Weights of a small GPT-style language model, trained from scratch on English Wikipedia.
Size: width 192, vocabulary 8192, 15.6M parameters.
Architecture: LayerNorm before each block, no biases in attention or MLP, local attention windows, learned residual scales.
Training: 183M tokens, 15481 steps.
Each number is 50 + 12 x the weight over its row's rms, rounded and kept within 0 to 99. Layers, rows and columns count from 0. The size before them is the row's rms in percent of the matrix's.

# up: layer 4 MLP up, 768x192, rms 0.0558, rows 325-360, columns 0-95
# down: layer 4 MLP down (transposed), 768x192, rms 0.0559, rows 325-360, columns 0-95
up325 109:57 46 50 59 41 73 62 63 55 52 46 61 69 37 48 25 37 35 48 37 62 35 62 70 43 59 57 50 39 52 74 30 55 30 57 46 61 47 47 57 54 42 42 31 42 68 42 37 56 63 57 44 22 45 51 57 51 65 44 51 76 73 53 56 54 70 29 32 49 60 69 53 48 48 43 49 66 54 38 46 44 58 57 50 41 58 28 52 39 75 51 39 45 32 39 56
down325 092:54 53 53 55 54 47 50 64 49 55 51 38 44 37 43 49 20 38 46 70 67 37 48 59 73 65 72 50 44 45 51 53 49 49 55 55 56 38 39 42 49 61 51 42 59 42 57 38 58 31 46 40 50 54 56 44 43 52 26 61 32 72 54 50 34 50 61 38 46 29 60 58 35 87 32 30 49 35 49 47 47 48 41 72 44 75 59 44 36 44 24 49 30 53 57 39
up326 094:61 56 62 47 52 49 55 44 58 51 37 43 42 46 62 52 27 45 46 53 62 54 40 55 65 40 51 20 67 44 53 57 34 33 54 46 43 46 76 58 41 37 58 58 53 45 53 48 54 52 42 54 75 55 47 39 46 54 47 59 47 38 57 49 55 54 41 22 55 42 64 80 46 32 43 69 31 56 72 40 56 53 81 14 40 47 76 53 54 68 67 46 48 72 52 37
down326 098:58 56 52 45 51 48 82 32 63 49 63 70 64 45 47 57 71 48 55 52 54 58 53 58 23 42 46 40 43 40 64 64 65 55 65 68 67 30 42 39 43 54 30 64 55 61 60 49 51 53 50 44 51 52 27 51 38 54 47 66 25 48 68 35 67 34 56 62 23 55 54 47 57 36 65 51 59 66 52 37 54 52 54 47 45 44 41 43 55 38 47 38 38 57 58 42
up327 113:67 48 59 67 66 68 48 34 33 49 71 50 55 36 53 49 71 20 58 48 51 49 35 63 38 67 45 28 41 37 51 37 69 55 61 52 54 60 58 33 42 54 41 45 51 63 58 62 46 70 47 21 43 48 64 41 58 71 41 39 57 55 58 39 50 50 46 37 46 64 61 31 55 46 35 59 61 65 33 51 39 50 66 69 35 64 46 38 43 76 57 44 46 42 44 35
down327 110:43 57 74 56 48 37 51 36 36 55 49 32 55 35 48 51 58 28 54 41 51 54 29 51 60 54 52 48 51 61 61 48 51 46 24 34 20 56 59 56 45 48 27 46 69 40 75 45 58 65 54 36 55 47 52 66 55 67 36 29 50 43 60 54 47 55 69 57 59 40 58 52 56 63 40 43 47 59 64 55 49 54 60 59 58 46 64 28 48 57 64 53 37 59 60 30
up328 097:53 52 36 57 53 81 48 77 39 51 51 47 57 43 60 64 42 57 54 57 32 50 45 44 64 52 50 57 60 74 84 38 52 56 38 44 51 41 57 49 37 54 52 47 43 44 42 46 57 51 43 20 61 37 48 49 70 47 40 28 56 18 39 46 35 64 61 32 36 53 45 53 46 62 27 64 81 53 73 56 50 43 70 39 48 49 48 49 50 47 45 65 43 45 39 82
down328 099:56 56 64 43 38 88 44 52 45 50 50 39 48 52 54 36 51 69 78 55 61 52 28 56 64 49 36 37 48 58 59 51 52 53 43 49 59 56 76 45 36 35 42 37 58 60 40 60 54 61 34 40 82 55 38 44 86 46 54 51 69 43 39 48 73 51 54 27 33 39 57 44 64 66 50 60 51 40 36 57 36 54 60 54 39 46 44 34 58 29 39 46 44 53 40 45
up329 096:41 51 54 64 46 52 50 57 46 63 59 24 29 61 65 58 60 53 52 60 61 50 66 33 36 40 53 48 61 48 46 54 52 42 71 36 46 47 33 53 58 27 25 48 57 42 40 50 38 51 49 42 59 51 66 52 58 51 51 40 44 46 64 56 56 43 47 37 82 56 46 52 72 58 42 44 64 46 61 69 69 56 57 73 50 32 34 48 50 36 46 41 37 50 48 52
down329 092:53 48 31 46 50 36 47 59 68 44 66 31 54 65 68 39 36 27 38 55 66 63 39 51 38 57 31 68 60 66 52 52 46 46 45 31 54 56 71 65 45 65 59 65 50 65 48 33 63 41 60 52 40 40 59 48 52 62 50 55 63 67 54 45 28 33 37 52 87 69 55 59 29 57 28 54 35 54 64 52 44 50 40 45 68 30 53 29 41 39 49 51 65 73 51 47
up330 096:35 52 49 56 50 40 37 29 42 35 48 63 35 51 25 81 33 35 74 47 56 42 51 58 55 75 59 68 48 55 66 35 62 60 50 44 62 52 55 38 60 64 63 50 69 35 48 35 43 63 43 36 52 61 57 32 67 56 68 54 55 34 40 48 51 29 57 57 55 37 43 86 62 42 41 67 53 37 28 60 51 68 70 41 33 38 40 17 51 44 55 45 50 27 39 52
down330 102:45 55 49 52 30 55 37 34 48 55 47 38 51 52 46 56 68 49 50 36 48 55 34 47 50 38 59 46 48 43 51 33 55 50 27 74 32 49 45 44 53 59 44 36 58 55 48 56 65 45 43 44 63 56 25 55 59 66 39 57 60 64 61 54 55 73 49 51 44 56 52 42 57 58 34 42 65 55 34 44 43 42 53 48 40 40 30 49 56 76 55 24 43 51 75 47
up331 095:60 33 63 49 65 44 75 50 41 52 47 67 38 61 50 37 47 42 32 71 45 60 41 45 61 77 54 47 32 59 51 39 23 69 26 44 53 38 53 48 46 53 78 34 46 50 51 35 56 69 56 32 50 46 52 50 43 50 45 29 41 60 45 43 50 80 41 57 60 61 55 43 43 53 56 46 47 47 55 50 60 50 69 74 31 43 41 29 61 62 41 50 55 47 51 23
down331 088:62 55 66 30 69 43 64 43 45 49 42 36 63 36 55 55 42 53 38 39 37 63 44 55 50 49 47 53 48 36 57 64 42 66 45 41 53 45 47 56 61 56 41 45 52 45 61 53 60 44 49 45 54 59 56 46 62 51 51 29 26 45 42 64 45 49 40 36 45 54 67 59 28 44 52 44 60 59 71 38 61 66 67 50 30 64 56 50 51 45 35 74 48 60 67 55
up332 093:64 54 54 61 36 35 35 47 18 35 43 31 50 58 68 44 65 55 56 66 74 59 57 65 53 46 34 61 47 53 55 32 62 52 35 44 26 52 59 48 38 29 50 45 65 40 52 26 40 45 48 59 64 46 50 43 63 65 68 43 40 46 44 63 52 74 57 57 49 76 61 55 56 48 49 64 36 45 62 54 48 35 53 50 50 40 56 54 42 40 39 56 50 50 56 45
down332 096:35 47 42 57 45 39 49 49 44 42 54 38 63 38 54 70 50 59 40 82 60 20 67 40 43 43 35 62 59 59 52 58 61 38 34 40 55 62 68 60 41 53 44 54 49 77 55 48 62 64 39 53 48 63 68 36 39 61 49 54 24 50 41 55 45 46 67 58 26 74 61 39 54 70 36 49 56 22 67 59 53 37 47 52 36 52 62 25 55 50 57 55 60 64 61 13
up333 106:46 48 46 48 58 40 41 34 44 55 44 58 42 58 50 33 70 31 54 45 60 76 58 56 57 61 62 34 47 43 60 57 35 54 52 44 38 49 39 62 65 33 30 46 66 29 48 59 27 64 46 62 49 40 58 30 27 70 38 38 62 66 53 45 39 69 42 37 44 46 34 46 55 55 50 53 35 33 31 48 57 58 24 60 39 49 66 53 40 40 63 42 52 66 53 55
down333 105:22 48 64 50 56 42 40 62 37 45 43 50 60 56 52 46 49 41 38 55 54 51 61 46 33 43 47 57 53 33 31 55 43 48 63 61 40 52 53 67 69 48 24 40 71 59 46 53 42 56 40 45 61 61 55 58 74 45 37 49 41 65 43 47 65 42 63 68 39 54 56 36 39 60 46 57 58 68 48 39 40 69 53 37 52 21 40 67 42 69 66 65 35 47 49 43
up334 096:43 35 53 44 24 34 54 41 29 65 46 52 37 44 67 74 45 44 30 47 64 63 27 63 29 66 58 45 59 42 55 36 51 49 38 50 42 58 46 66 41 48 63 52 59 44 46 51 57 48 43 41 29 48 50 45 60 23 46 45 72 69 43 57 59 41 53 53 78 60 52 58 44 35 47 38 69 51 43 61 49 35 40 43 55 53 64 53 58 44 57 47 53 38 61 34
down334 096:43 62 47 63 16 42 58 49 72 53 69 74 55 52 60 30 49 51 35 38 53 28 49 41 41 46 29 39 77 37 42 61 43 38 37 61 62 58 57 42 66 49 36 49 42 38 51 34 62 56 54 58 67 38 63 42 49 86 45 15 41 50 58 41 32 45 52 58 40 53 32 65 66 56 45 59 40 58 55 51 59 53 56 65 39 46 52 54 60 44 53 75 38 63 61 62
up335 104:60 53 43 42 52 63 50 51 63 53 50 58 40 50 60 48 55 62 34 47 47 69 63 40 58 47 48 51 62 53 64 32 46 65 63 57 72 60 65 55 41 29 49 72 52 57 57 48 49 39 38 66 40 50 56 56 40 63 31 60 74 25 53 74 34 49 63 58 40 55 73 67 62 70 54 53 40 58 64 36 51 57 36 24 30 72 64 48 49 38 43 50 72 35 58 59
down335 098:24 53 55 61 43 45 54 49 62 31 54 63 66 53 63 58 66 67 32 52 57 48 50 54 50 57 28 56 67 59 50 36 51 21 69 49 58 44 52 47 31 66 65 58 61 45 52 26 55 57 47 56 60 52 44 24 39 52 44 64 46 47 72 72 56 41 52 51 29 55 54 53 58 58 40 41 30 65 62 51 33 59 42 43 70 59 45 30 59 41 58 37 61 47 36 60
up336 101:74 40 31 55 36 63 68 50 60 46 68 63 63 57 46 46 73 45 23 47 32 56 52 54 25 52 45 45 46 63 56 45 37 67 44 40 46 17 56 43 34 56 41 42 33 32 54 39 39 41 29 49 46 46 73 41 33 35 38 41 38 54 57 45 56 63 51 57 67 41 51 43 48 60 60 75 69 48 51 61 37 49 47 76 56 50 46 54 66 43 51 37 52 43 53 58
down336 095:61 58 63 34 41 44 57 44 52 68 46 40 38 37 32 65 47 44 52 66 47 45 60 40 79 24 43 40 51 38 48 51 71 51 45 47 26 76 51 55 53 33 40 56 58 51 46 54 45 71 56 48 44 64 71 60 65 66 56 48 71 56 40 38 40 47 49 56 52 41 65 43 37 40 52 66 46 44 43 56 57 46 65 61 38 52 52 45 40 39 58 53 54 43 59 51
up337 099:64 33 35 46 51 65 47 75 49 35 37 65 41 38 56 50 50 63 20 53 54 39 37 84 62 48 69 46 56 53 60 45 48 30 60 39 33 54 37 38 67 41 50 46 54 33 39 68 54 62 57 68 58 37 49 41 58 47 58 51 30 22 70 54 52 52 40 47 67 34 59 46 70 29 55 44 59 58 52 43 49 36 25 63 57 59 56 64 40 40 54 50 46 38 55 34
down337 102:62 31 31 49 46 39 23 44 39 43 38 65 33 47 42 75 53 52 36 36 56 33 49 53 59 71 29 39 32 49 48 49 50 60 47 45 41 46 39 54 42 35 53 52 51 69 60 39 62 36 37 57 56 55 46 55 56 42 46 50 38 50 60 63 50 46 61 23 59 50 43 64 76 63 57 23 66 63 57 44 57 29 52 63 39 46 42 45 51 44 66 50 56 33 50 50
up338 095:66 32 49 66 60 49 41 47 59 45 37 43 49 49 51 70 47 68 56 67 59 66 52 41 63 50 61 48 56 63 26 52 38 54 80 51 34 37 54 53 45 33 55 62 31 46 46 38 49 48 40 54 60 49 51 21 53 49 44 44 54 39 44 61 44 41 54 64 31 33 33 66 64 50 38 41 44 47 66 49 63 48 31 40 46 54 45 42 53 60 56 48 62 47 47 54
down338 092:35 49 62 56 64 44 58 57 50 62 59 44 64 64 43 50 29 68 34 43 53 42 71 32 78 55 43 65 56 58 20 45 43 65 67 58 34 32 38 45 35 38 55 41 44 38 22 54 54 59 51 51 53 35 58 72 56 44 35 60 77 33 48 34 61 44 44 62 55 46 53 47 61 54 43 46 70 61 46 59 55 59 49 36 66 64 53 58 33 49 46 41 41 51 38 27
up339 106:39 67 75 56 37 45 59 59 56 58 33 36 39 61 34 43 41 70 52 53 39 45 65 67 51 48 55 55 49 60 50 39 55 52 53 30 70 59 46 43 61 63 42 33 68 39 27 55 56 60 58 52 35 40 43 42 73 57 51 59 52 57 53 75 62 25 27 58 50 38 57 45 32 49 51 75 57 43 53 60 25 68 71 44 22 49 69 40 61 79 53 58 53 61 46 54
down339 105:40 65 44 37 42 57 36 48 50 32 30 57 63 78 73 52 64 61 48 16 41 58 52 47 55 59 48 37 50 34 33 56 43 71 40 56 24 52 63 63 70 69 33 45 57 49 31 47 54 49 38 61 43 52 50 48 48 57 54 56 62 34 75 32 53 45 47 63 45 50 49 39 43 63 53 49 50 63 78 40 52 55 37 62 46 29 51 37 38 58 37 56 36 53 78 38
up340 104:43 33 36 64 58 60 47 57 37 42 50 53 40 64 47 46 78 63 53 48 43 50 45 39 47 40 60 28 59 63 48 44 55 46 31 24 35 68 46 59 67 42 39 55 46 62 46 41 55 54 55 41 49 42 48 46 59 42 48 47 36 50 27 55 37 71 62 58 50 50 51 27 24 53 62 58 80 44 68 36 57 51 58 55 30 53 47 70 39 62 58 44 52 52 39 58
down340 101:48 45 56 50 66 48 72 50 40 30 58 42 62 33 48 40 50 48 28 65 50 32 42 39 33 45 43 31 24 71 31 43 60 51 46 45 30 41 49 78 60 36 37 30 57 44 54 47 49 47 68 71 37 68 64 32 40 56 61 55 62 37 47 49 51 69 39 76 39 63 71 41 50 42 52 53 69 34 40 52 41 75 30 63 58 35 53 56 46 70 37 43 72 54 55 35
up341 091:45 46 20 37 55 49 42 33 53 47 28 47 55 70 36 56 39 33 50 47 52 44 63 60 58 37 46 39 53 50 56 29 52 60 47 46 33 48 46 59 46 28 55 68 36 60 49 51 62 57 34 44 64 58 55 46 50 47 55 27 68 49 41 40 59 56 55 73 43 48 49 60 38 54 41 46 59 70 62 41 49 28 45 27 39 48 55 47 47 69 39 49 66 45 51 70
down341 093:42 38 53 68 41 65 61 50 51 56 52 44 41 60 59 22 37 56 47 43 50 60 58 49 46 53 64 51 55 31 83 55 50 46 69 42 51 62 29 45 60 66 55 43 44 48 49 46 68 52 42 45 45 30 72 67 53 61 33 50 43 42 64 41 53 38 46 43 61 27 52 54 69 49 65 53 33 32 43 52 59 51 59 66 56 60 49 65 49 47 50 51 39 38 50 60
up342 097:49 38 24 52 49 56 57 37 57 48 29 54 67 51 39 50 43 43 72 35 35 32 56 56 50 42 29 45 74 36 49 38 64 42 37 52 55 64 76 78 61 40 65 75 64 31 30 31 19 43 49 69 47 66 57 51 46 81 67 48 60 53 61 33 57 35 49 62 60 37 47 44 37 46 47 38 44 40 62 54 38 57 55 77 55 46 59 63 56 28 53 49 70 66 24 46
down342 091:55 53 50 52 62 45 48 35 60 48 39 61 49 45 58 49 33 43 35 55 39 58 42 41 35 64 56 42 52 48 45 66 44 61 41 44 58 45 81 42 67 55 44 55 49 42 56 26 44 54 38 58 64 49 63 58 29 44 54 49 62 51 41 48 28 31 53 50 63 57 61 54 61 39 48 42 43 55 48 72 54 42 74 53 56 21 44 97 47 44 56 53 41 48 58 56
up343 104:39 52 37 55 50 56 66 38 62 50 70 40 58 51 48 26 46 45 41 50 34 53 59 40 49 66 25 58 36 70 49 55 42 47 57 48 31 62 37 40 64 42 59 54 46 52 83 42 68 58 42 55 42 61 66 72 54 58 69 54 47 43 39 35 60 32 52 64 54 63 47 58 64 57 62 34 41 65 60 37 52 30 60 34 37 34 45 61 36 47 69 44 54 30 62 64
down343 105:56 47 44 37 41 68 60 43 43 61 44 52 34 42 45 46 60 35 58 57 57 60 76 42 52 56 65 39 42 52 55 40 43 57 65 55 34 44 55 60 45 74 49 46 73 60 36 59 49 15 26 58 52 26 49 50 36 29 22 69 63 50 48 68 52 66 49 70 40 64 60 67 53 49 39 63 73 41 51 55 39 33 48 45 50 74 51 63 52 58 69 49 40 36 50 41
up344 102:36 49 42 34 59 28 71 50 42 63 64 58 49 54 48 41 69 39 31 45 47 56 45 57 46 42 52 39 40 33 59 42 48 57 51 47 37 64 70 54 45 68 47 42 38 46 65 49 53 57 35 38 40 51 45 43 44 66 33 56 34 65 60 47 31 51 20 63 50 64 66 45 49 66 68 49 50 55 53 31 31 37 45 53 48 42 43 48 47 67 54 41 59 44 17 48
down344 105:44 64 63 54 53 54 40 68 46 67 27 39 45 49 44 27 72 70 53 49 52 60 44 45 30 31 48 43 64 66 48 62 37 38 46 45 59 62 51 45 64 60 43 51 47 35 69 52 71 43 40 41 65 41 43 51 63 61 45 49 56 64 63 53 47 46 54 47 43 61 34 48 44 72 57 64 37 40 50 29 48 45 44 61 42 43 45 33 31 51 64 30 54 59 42 62
up345 106:73 54 54 43 67 49 67 58 43 58 48 52 41 44 68 48 51 50 51 43 71 46 67 31 57 54 59 72 41 44 43 50 48 43 55 50 40 56 52 47 50 33 32 49 33 51 60 65 53 53 59 67 49 73 71 40 36 43 58 54 47 39 43 37 36 44 59 47 52 57 73 53 32 62 55 44 49 40 58 52 33 49 64 63 66 66 81 49 45 51 59 37 45 24 66 40
down345 100:48 39 64 50 55 69 57 43 50 64 69 38 53 44 47 26 68 43 46 53 62 42 89 68 54 61 45 43 50 25 70 51 49 65 42 34 49 61 45 44 29 37 61 47 64 60 48 52 46 47 35 44 48 53 40 64 61 38 41 67 51 60 56 45 49 49 56 48 53 43 50 39 55 69 57 37 36 39 54 47 56 32 54 53 44 34 54 40 56 36 46 39 43 41 57 47
up346 106:55 34 26 52 68 47 73 62 58 44 67 65 14 43 45 45 22 44 59 63 45 72 53 49 50 63 45 72 31 55 42 37 49 25 46 54 41 39 30 68 37 47 48 38 38 55 56 65 43 38 54 51 65 50 50 54 39 57 64 55 55 34 60 71 53 45 53 81 57 81 25 66 69 62 74 54 65 60 43 40 50 35 33 45 58 35 42 38 63 53 46 46 59 62 38 51
down346 095:50 48 27 27 56 47 44 43 47 60 46 66 54 60 32 39 19 71 52 65 41 53 43 75 54 46 56 77 43 60 48 64 55 36 42 51 68 48 49 56 25 57 30 66 54 40 58 55 63 24 48 40 38 44 54 59 42 47 55 48 54 41 55 61 37 36 55 50 53 42 49 42 58 66 51 54 45 55 58 61 65 58 57 52 64 45 52 24 40 37 62 37 39 77 34 63
up347 096:48 53 51 46 39 40 29 66 47 54 60 65 54 68 58 39 50 40 62 47 56 71 47 62 59 29 58 63 70 49 69 51 49 36 43 50 37 46 39 47 46 56 22 61 56 34 48 54 72 34 47 37 35 43 52 54 33 60 49 44 45 54 32 51 73 47 52 24 53 64 66 51 61 64 51 64 41 48 37 70 64 52 49 77 71 60 56 34 46 47 48 41 54 45 57 63
down347 103:34 35 53 63 46 73 64 45 72 27 43 51 40 49 83 56 31 46 32 39 49 45 47 58 31 54 47 31 48 48 59 18 33 44 77 54 46 40 80 64 24 45 76 63 27 58 39 25 40 40 66 48 51 43 54 43 36 55 35 51 68 50 61 58 41 63 59 77 51 67 51 51 59 51 46 47 42 49 35 58 44 43 47 65 65 55 34 75 44 54 38 57 60 59 51 50
up348 086:44 71 59 57 29 62 32 57 46 46 29 36 48 52 64 44 61 53 55 45 61 46 32 65 70 54 40 57 40 63 33 43 58 49 60 33 35 63 37 44 39 45 56 36 45 42 44 55 50 45 33 51 40 61 68 29 71 46 67 50 52 47 37 50 69 42 72 70 59 56 35 52 57 44 30 67 23 72 39 46 44 60 46 73 32 40 52 42 43 49 57 51 62 40 54 45
down348 090:55 28 43 46 43 62 57 48 43 42 62 67 56 40 53 38 46 52 69 48 56 35 56 69 60 59 31 62 47 56 46 53 75 48 49 36 48 54 43 57 67 62 48 67 62 52 58 36 52 55 41 54 49 45 42 49 49 64 68 47 29 62 31 49 39 38 52 62 46 39 42 53 63 63 41 48 41 57 38 58 70 65 51 36 52 67 36 45 32 41 61 47 83 42 53 43
up349 090:61 35 58 42 55 69 48 49 50 51 38 23 34 52 54 70 60 46 42 48 58 48 49 34 26 40 49 33 58 54 42 51 50 47 61 43 41 44 37 57 36 62 66 55 55 43 47 19 51 45 58 50 64 37 50 52 44 49 36 52 70 50 66 55 27 48 45 54 68 35 47 51 34 47 64 63 52 59 51 26 25 74 38 52 38 51 50 40 51 88 45 57 55 40 43 53
down349 097:69 38 48 57 58 74 61 53 65 42 56 61 28 54 60 62 55 61 63 46 67 60 34 36 49 48 51 47 63 38 43 30 31 38 39 45 50 43 40 18 70 39 49 84 69 54 52 39 70 44 23 44 55 62 39 57 35 58 31 52 41 56 37 48 63 59 42 58 56 43 55 40 51 58 42 35 50 53 58 51 48 47 62 55 42 73 31 44 43 63 33 56 45 68 34 32
up350 099:55 60 59 23 42 52 26 16 63 59 44 49 47 64 51 47 40 30 40 44 54 37 52 66 48 81 76 38 70 54 39 37 48 38 72 58 32 51 56 48 50 59 31 52 53 34 47 34 33 52 36 50 42 61 51 51 61 41 41 53 54 37 54 59 30 40 45 39 43 65 48 57 41 51 45 73 43 54 54 36 59 71 46 59 24 63 51 63 52 43 36 37 47 52 49 41
down350 097:53 57 36 63 34 46 54 59 38 50 45 58 67 70 18 30 60 52 56 55 71 35 49 25 52 54 51 58 65 63 50 43 45 50 62 67 49 66 48 63 57 29 43 46 60 64 35 44 47 51 62 56 42 52 49 47 48 67 58 31 74 25 49 51 29 45 61 37 65 45 34 41 69 56 54 77 42 36 46 44 42 36 57 44 39 43 47 51 31 45 67 31 40 54 36 37
up351 110:59 55 47 26 63 29 53 52 82 63 51 41 51 57 22 60 64 56 62 49 54 54 45 46 43 39 36 52 53 67 60 37 60 68 58 34 65 41 48 52 38 68 49 49 59 75 55 48 24 46 46 44 29 45 39 45 15 45 59 45 33 42 51 47 53 51 48 52 62 64 74 67 23 74 62 74 65 55 50 56 58 37 55 64 59 54 60 50 27 45 62 31 27 64 49 55
down351 104:39 50 28 29 62 49 35 50 63 58 61 43 50 47 43 63 55 61 41 71 84 60 35 58 50 42 57 54 40 72 27 48 49 64 40 50 54 45 34 36 58 52 67 67 84 42 62 53 57 58 50 49 56 45 49 49 74 59 52 73 70 70 40 68 44 39 45 40 48 47 52 33 45 33 43 49 61 51 69 44 49 60 52 53 40 68 52 67 27 71 49 64 48 41 56 42
up352 098:38 58 40 65 59 64 38 56 66 57 34 57 67 46 53 50 49 58 45 45 49 39 22 37 45 28 51 42 50 54 55 35 68 35 47 40 67 76 45 66 36 48 41 53 46 41 43 45 74 62 73 52 61 62 35 23 38 40 44 67 63 56 59 41 54 47 37 44 70 46 28 31 64 54 66 63 53 50 46 43 45 36 41 46 65 48 36 60 41 61 40 58 64 37 30 47
down352 092:68 57 63 56 65 48 45 12 46 62 49 61 53 63 64 47 46 55 37 41 42 77 55 33 61 53 45 50 55 61 53 56 53 66 38 56 70 30 56 43 59 43 60 41 55 32 59 46 19 59 44 49 25 40 48 24 60 41 50 50 47 42 45 45 54 41 35 41 50 59 54 58 46 45 41 63 64 48 48 61 41 46 75 57 37 52 48 48 56 56 66 59 46 52 54 50
up353 104:44 47 48 72 59 31 70 54 52 31 60 61 54 33 30 55 42 36 44 37 56 36 56 41 38 57 46 46 36 49 37 21 53 38 51 42 53 50 41 50 38 47 39 61 56 42 45 44 71 41 79 37 39 36 58 62 58 51 52 58 41 48 30 62 27 35 35 65 68 49 63 22 74 81 54 50 52 49 42 53 56 33 54 65 56 50 52 47 35 56 70 56 35 33 75 79
down353 103:48 46 46 40 59 25 52 38 73 43 57 53 37 34 48 31 62 48 53 40 51 59 40 42 37 47 17 46 53 47 72 39 47 41 63 40 54 52 52 49 48 52 54 65 64 43 66 63 66 59 58 57 70 59 56 52 62 42 33 60 72 57 33 45 53 53 32 67 47 55 56 48 49 47 32 49 46 54 49 48 52 51 58 48 48 60 73 43 40 22 58 52 46 49 60 39
up354 096:41 55 43 72 62 57 45 46 42 47 40 43 46 62 64 51 42 40 47 31 47 59 40 38 39 40 52 53 64 57 58 55 32 56 63 39 37 40 15 55 66 48 38 57 43 56 67 53 35 51 39 55 39 41 39 20 50 46 58 51 66 74 55 51 44 51 38 70 41 49 51 47 83 58 46 38 39 51 76 55 51 62 57 58 44 51 40 64 35 52 46 51 68 61 55 39
down354 100:27 43 56 58 35 61 20 69 40 41 61 40 53 59 63 38 61 49 36 52 41 67 51 35 60 46 42 45 70 46 53 47 57 44 60 29 44 44 53 63 52 54 26 69 39 62 49 41 52 59 47 40 55 60 65 35 50 42 56 41 50 46 47 55 39 21 38 43 51 46 40 64 69 47 41 48 34 72 58 36 44 56 30 47 41 57 49 44 26 58 31 54 64 71 47 48
up355 106:73 33 58 46 63 39 35 44 29 42 51 41 48 37 54 47 54 78 71 44 59 56 56 55 64 52 59 40 75 41 37 34 75 24 74 48 48 71 23 69 51 61 53 62 45 46 50 57 58 41 49 50 45 58 58 36 43 39 53 31 54 41 44 46 52 48 61 44 60 37 52 57 52 41 29 51 35 29 48 67 40 35 49 65 52 50 48 68 50 43 44 37 38 50 18 74
down355 095:56 41 66 49 59 51 56 36 36 38 41 60 39 48 47 50 48 63 57 57 42 47 33 59 44 38 47 37 45 42 39 67 64 58 52 39 29 58 48 44 60 51 46 57 58 49 66 49 47 22 54 47 72 44 51 69 46 66 24 40 23 51 63 54 50 39 56 39 46 34 67 48 51 55 27 26 42 42 52 54 25 33 57 52 51 60 50 51 32 53 48 61 42 56 55 42
up356 095:52 54 38 57 59 44 57 71 46 41 33 39 47 60 66 67 48 33 38 58 49 55 54 73 71 57 52 43 38 49 66 64 34 56 60 32 47 52 56 41 65 46 56 76 79 31 50 63 58 58 34 62 49 32 48 49 39 65 57 41 54 54 35 56 51 45 56 30 52 40 57 44 79 52 49 46 44 48 48 58 46 67 53 56 43 44 85 63 36 42 64 50 74 30 56 26
down356 100:59 26 23 48 45 58 63 58 64 51 39 47 46 47 51 44 31 54 52 41 63 49 50 43 37 50 59 42 42 56 59 39 60 52 34 62 62 55 38 71 63 39 24 82 46 53 34 58 40 70 42 61 39 40 42 41 56 55 66 35 64 50 43 59 46 42 47 33 53 65 64 67 69 58 59 25 57 52 58 43 53 54 44 70 39 40 53 53 39 53 63 49 69 38 59 41
up357 116:58 53 52 60 45 33 32 44 57 73 68 69 45 54 30 58 53 50 44 26 39 51 47 65 53 70 40 41 34 59 39 57 63 53 70 65 70 49 54 60 58 52 56 69 19 36 40 68 56 76 62 43 55 39 58 51 38 45 51 42 42 29 47 44 36 42 46 51 38 50 57 72 41 39 68 51 52 74 60 51 49 39 38 28 36 50 37 56 37 51 62 41 38 47 60 52
down357 101:58 24 51 69 45 43 37 53 45 65 67 66 42 66 41 67 58 43 49 32 51 62 48 33 42 71 62 62 53 64 53 56 59 54 40 53 65 53 60 45 43 50 65 52 32 47 40 66 84 66 55 46 62 36 68 59 44 48 41 54 31 51 57 46 47 17 28 61 38 57 62 49 32 44 39 46 51 53 54 40 53 54 61 51 44 47 19 62 46 48 42 64 58 44 51 47
up358 093:51 67 48 54 50 30 75 40 45 44 58 38 52 53 66 51 39 15 40 43 66 60 54 37 67 39 41 41 41 51 43 40 49 48 53 19 63 38 52 82 42 44 51 52 54 58 49 48 43 32 44 38 42 41 64 44 63 36 83 34 49 56 58 62 38 59 53 35 47 58 31 48 39 40 47 51 34 39 52 44 56 51 53 66 41 66 44 42 46 48 61 45 80 51 46 52
down358 098:56 57 50 37 34 72 49 63 62 47 43 45 56 74 67 39 49 49 35 62 40 32 29 40 44 50 54 64 49 44 41 49 54 67 48 41 46 59 39 52 49 47 39 39 62 45 60 42 60 66 49 19 37 51 43 55 52 47 48 55 41 74 48 44 70 41 23 30 65 49 47 39 37 51 51 56 47 60 39 29 47 44 76 61 71 45 47 68 36 52 57 43 62 57 37 37
up359 097:65 50 31 33 44 41 41 42 70 36 38 61 52 50 45 56 37 54 65 62 51 37 39 43 66 43 40 43 74 62 64 57 52 72 43 43 64 50 55 61 43 54 60 47 83 53 43 57 50 45 46 53 44 35 69 31 52 48 46 51 15 35 57 67 32 74 47 53 54 57 27 48 67 55 43 48 57 61 62 58 52 41 47 55 37 23 69 27 59 61 56 46 56 31 63 56
down359 103:54 56 35 40 68 45 58 35 64 59 30 48 39 42 51 42 47 57 58 50 20 33 42 42 49 45 64 47 48 56 47 51 54 57 63 73 40 37 57 74 50 38 58 48 81 33 57 42 42 30 51 54 34 70 45 56 57 33 47 53 45 59 42 57 50 51 51 65 51 51 43 57 49 54 57 41 48 26 60 80 45 29 39 61 75 44 65 35 46 42 42 51 67 62 45 59
up360 096:53 51 35 60 46 40 58 63 39 47 36 43 45 54 29 57 63 44 69 59 67 49 57 56 48 49 52 49 51 56 62 71 38 60 45 65 50 63 67 63 60 47 69 68 53 45 75 50 64 80 50 60 24 44 71 62 52 55 64 39 43 52 52 51 55 41 46 31 43 51 46 66 52 52 54 57 66 42 47 53 60 23 28 48 52 41 53 69 39 62 68 45 68 41 56 35
down360 095:29 56 54 57 29 59 53 39 37 55 46 43 48 41 33 70 52 43 38 57 56 19 42 60 70 55 50 46 36 37 61 65 66 56 43 47 72 82 42 71 47 52 39 51 66 50 39 38 52 65 41 54 52 50 57 63 44 72 38 39 49 46 56 46 43 44 53 68 49 59 49 59 57 73 38 33 39 41 56 36 65 36 47 68 35 53 57 55 43 52 21 46 58 60 57 38